{"n_layer": 9, "d_model": 256, "n_head": 8, "n_kv_head": 8, "head_dim": 64, "d_mlp": 1024, "vocab_size": 2048, "activation": "gelu", "norm": "layernorm", "norm_place": "pre", "norm_eps": 1e-05, "positions": "rope", "rope_base": 1020.0, "rope_fraction": 0.5, "qk_norm": true, "attn_scale": 0.125, "bias": "none", "tie_embeddings": "early", "parallel_block": false, "extras": ["attention sinks", "value embeddings", "hashed n-gram embeddings", "weighted sums over earlier layers", "capped logits"], "init": "normal", "init_std_qkv": 0.0383, "init_std_o": 0.0, "init_std_up": 0.0383, "init_std_down": 0.0, "optimizer": "adamw", "lr": 0.00203, "beta1": 0.9, "beta2": 0.99, "weight_decay": 0.14, "lr_head": 0.0179, "grad_clip": 0.5, "warmup_steps": 583, "schedule": "wsd", "decay_fraction": 0.739, "decay_shape": "linear", "final_lr_fraction": 0.0, "batch_tokens": [32768, 65536, 98304], "seq_len": 1024, "doc_mask": true, "train_tokens": 462900000, "steps": 7130, "dataset": "wikipedia_en"}
Each number is 500 + 40 x the weight over its row's rms, rounded and kept within 0 to 999. Layers, rows and columns count from 0. Numbers have three digits each. The size before them is the row's rms in percent of the matrix's.

# layer 3 attention key, 512x256, rms 0.103, rows 162-172, columns 0-127
100:410536470518474461495472559504474496521483499469485536517494482493494510442514504502496482499472516527461478420494517488432510508449487566446484512536466575513465500501517440515452433498401464448515540458503546476568435512513475511495466515507511524578429463503439515472529502575480495525609561486525458468548569477480438544476472520476523477496556494483518476464617435527620418512503
116:534398431508536497528442478545480527466478477497487462550505517433526456530514462539464614550466460562498557521508477478549607463501583472501513492475467471517557457571523504471511477490608492460458546529469519531486470500454521516465528499446529489536510469494487523498550448491521509561454494489454461454563494473522481504563449520483453479542494566539434518472390636470493429504496
113:502466508514422563489576541416505529511518428548553520516463477472521487471524461560485465501551498486504460584469547493486511540480489465512477461439444517486465568484469480446451575526388508501566470450457506507529444476517533470500435500438549459472488567463467588500568501502483477495586495471448449474483483481560484549466539447550556518548528556494520514555483421546548476497494
100:543460497498495513466511544397458479480515443480548579504460528513502556499493467483535443494498517442489502445560503500476587553504481450568482577527477475536512506454429514418538510546487493526521448463489476541542479479572544450527525542538552491555475502530518483498535485433515497526525502541535514519574489445530577454418507502557525479482560500524511522487534470444486497475471
131:457638504520574387501411470506478442465485516491483526514574535528484512514541499484500530513504496516507507470513494466505517446504512563491496539544524496481524437523547519532510461433515441519431541521560511504489473512435478510510464433548488501561477472504474442526503495552557520550475585455543485492530565531507485464472430551480456470515496428536458477409546547431503463526544
108:522497544494515466557508543578443500508455424471541521524465505438494512495467392448402470500527492495535501518464429495497515440503475459516565529587511464580540462588511519490585488528548499506437452535443470568457531516491517438573514502523559532463418516480473506521607431456471527482512511526523491480482482468466534452444471490455491538501562536495489492424463569463513460458529
104:498484498497465477513465542488451475542413568534453460499456530511503513574469489553487453576429539536494459549505474453503522472466549486434525538444437534488449460495516450515505415563521507510437539531459562526526467541502533494543545475507521445513447539475466576454507513518566503522539493517478468544542492526437516496469455542472459466474565483525524463457541494540487511501537
078:427511499484520430526489513561541539515479531522482513499509465506459449495540519484494529522409475457550503455527536505451471516498492572411373475538565520488489502474477526573419450472521502532509518422575561509494522488421518538448517526475478601520495450544554470464434509541423551498468482502523516548496581511486471503501565495501476549467486402438446511487495486524509464497541
115:455443466491542489514488389537503602463518472483476529537502485484494517531513455445466465540547391518453540503547528557520527437535560547561443507531523483556497467518514480558492522463571478491517496472553472528472522510498504418511490595445504490487483467384503521520530474499496530510490538493495515453509502442531510530508474448526480505437479565454389544500541614542474433459486
120:530471482460490481486506463506524492505567457534475478543546485558527535541469479504521472503494431512485477517532518516539534442536509451445511506516470528536514433497559482524484470493604489548460572489521505527414509469430537480426489491484571453475587504460525467506470485548553559615464502506579540516524544495484402543532511461535433503470463487452477503446464513453552431491505
114:495502541473482486544441585494476529524486502489543556506509491490489549516440452442510396543451455440523456561503443452459499484488436528500477426558557433534507495482525532417519452576511489495573504541485479528468487541591519472525501529458457566441446539518503588536545507433516513477483515517499572475452458479578520484425490471516587501497520532491473520488490500530525499488532
# layer 3 attention query, 512x256, rms 0.106, rows 163-173, columns 0-127
106:498477509511547434443472495478477471445501516526484442528490528547479485546565515506491543445487488481517492557538552465444530503488607513472442605441499547440501496489524472479445537448528490481428548478570463492472527460445491507523502537502479460517520401460417510472454527533500560542500524497433504485471469471447507512532521481535484422602476522509463558494518517521501527523453
107:510454466458425486537615505484565522522533480477507555545510462521548422489496461480509504482546545522434487540524473537523503527461498548481525464470474553526523584523480470501517518498417492397483533564392449517586511558533534523479437479483592468476468563487533417483566559527489490503525439461521413503501492435524468548525521466490537483469580541445454506610456487528528530522549
089:535485492451504496557459507493507447486491465481572498519461525432532500530414475535521489559499490503582499429544508516514524532489493495535511499529484381523516512585485485424575498526485475500516431578470555528580513514511505452510544530480476517504471441506444496446551495510550551518541463443539512480541441508552538430465527471486524497496580521556544403478491547534469471491522
110:502586501537552461473413535455442422494461438515498481502482532465453526489543474540458511512508496508554511494474462497451429452562517482517473488538451494515454475500598597519472457439504432536440466503538518552448437539475458489488542445516466500529474499482464543533521458530474534602490589481525557524515549520486506448430526579482475543523442473567426427408520539477490424484507
121:531489505534476536499549460445524501599479508556553566449440492486515531454471492507554471468561462496432426525448465561527440521517512527503454486571482482485457481506463473428476510463515484578558490473531533592441401431626577490549568554492509479516489509535473494533491487448508510478483457492491501498526471538506566462481511506523565576474541471497455497399493475497506502540449
096:569547522475435544448454535472553453492508562510484484442473551399441568516515504523524466546510561497487494544530466508439513531476551474489449537480515541481465434444491444538481425513495517487446544573489587568479496445499493469468527464485499479499519504491511503450537530489576450500543471455497520499534499520484487531453507525466488485568538507512538464415615485478518534545482
088:402552485472614469480485573535444531458480455520454536450541484451499450496511474564453455508457459526547541447527561532443469539499444496465528495547526519542520447495538525585511442500576559519452519501464546445527548548432490495477485527485482558534494513513524525500506521554461580492461501579482527463522543496439459458435523516500520471440443504467488445489494511483447414447575
121:428537518514564503456475437548465554460491457496476517508500485523533484540572461477562470493556434508449518457550539518491509491486512587556484538501510499511513483473490490543463523551586489522492565456521479449437519500480496446589492566448465469512492485402497521509498513501521577485474520484504527438484476495481444489537545394521506474417523572455447596485468562563502451417458
108:477527547466523552489454504489445491501521433565497524561566530592533485499498513509547480419479534516532480507532509497502520435473493429434499503479505520434449461435528535493491524450516540531416514451567448551464511519484483513459486445421530455497526509441533444513480521565528520532488548529483466504504583452490449507542528458459422483532433486460547497443440510432581462536490
112:475525537523569543502519483487461537512488438489548552502483508493511451531518515532499503468477432483574510427495506560433499441454433533482497440533563452536470510505504540482500425492573532521469492525448517469473492518519522483571511473475459552580487448501591574495501585521533573510490474496478505484527443511484513396468520491512583493407496471571499462431495540514488447436565
100:540481522517506513561582483489491549474510549465511541508574437544503494461456551483492543451505535485489472552430546487496562496533441466480439456498508479557467581533473504445519586405486511433548512481519522484487449449492488561507417552468468595472436588547550540486422442486451454487470481543451524537453469487465471486521556495531555504424509492557528491516515458498535549470561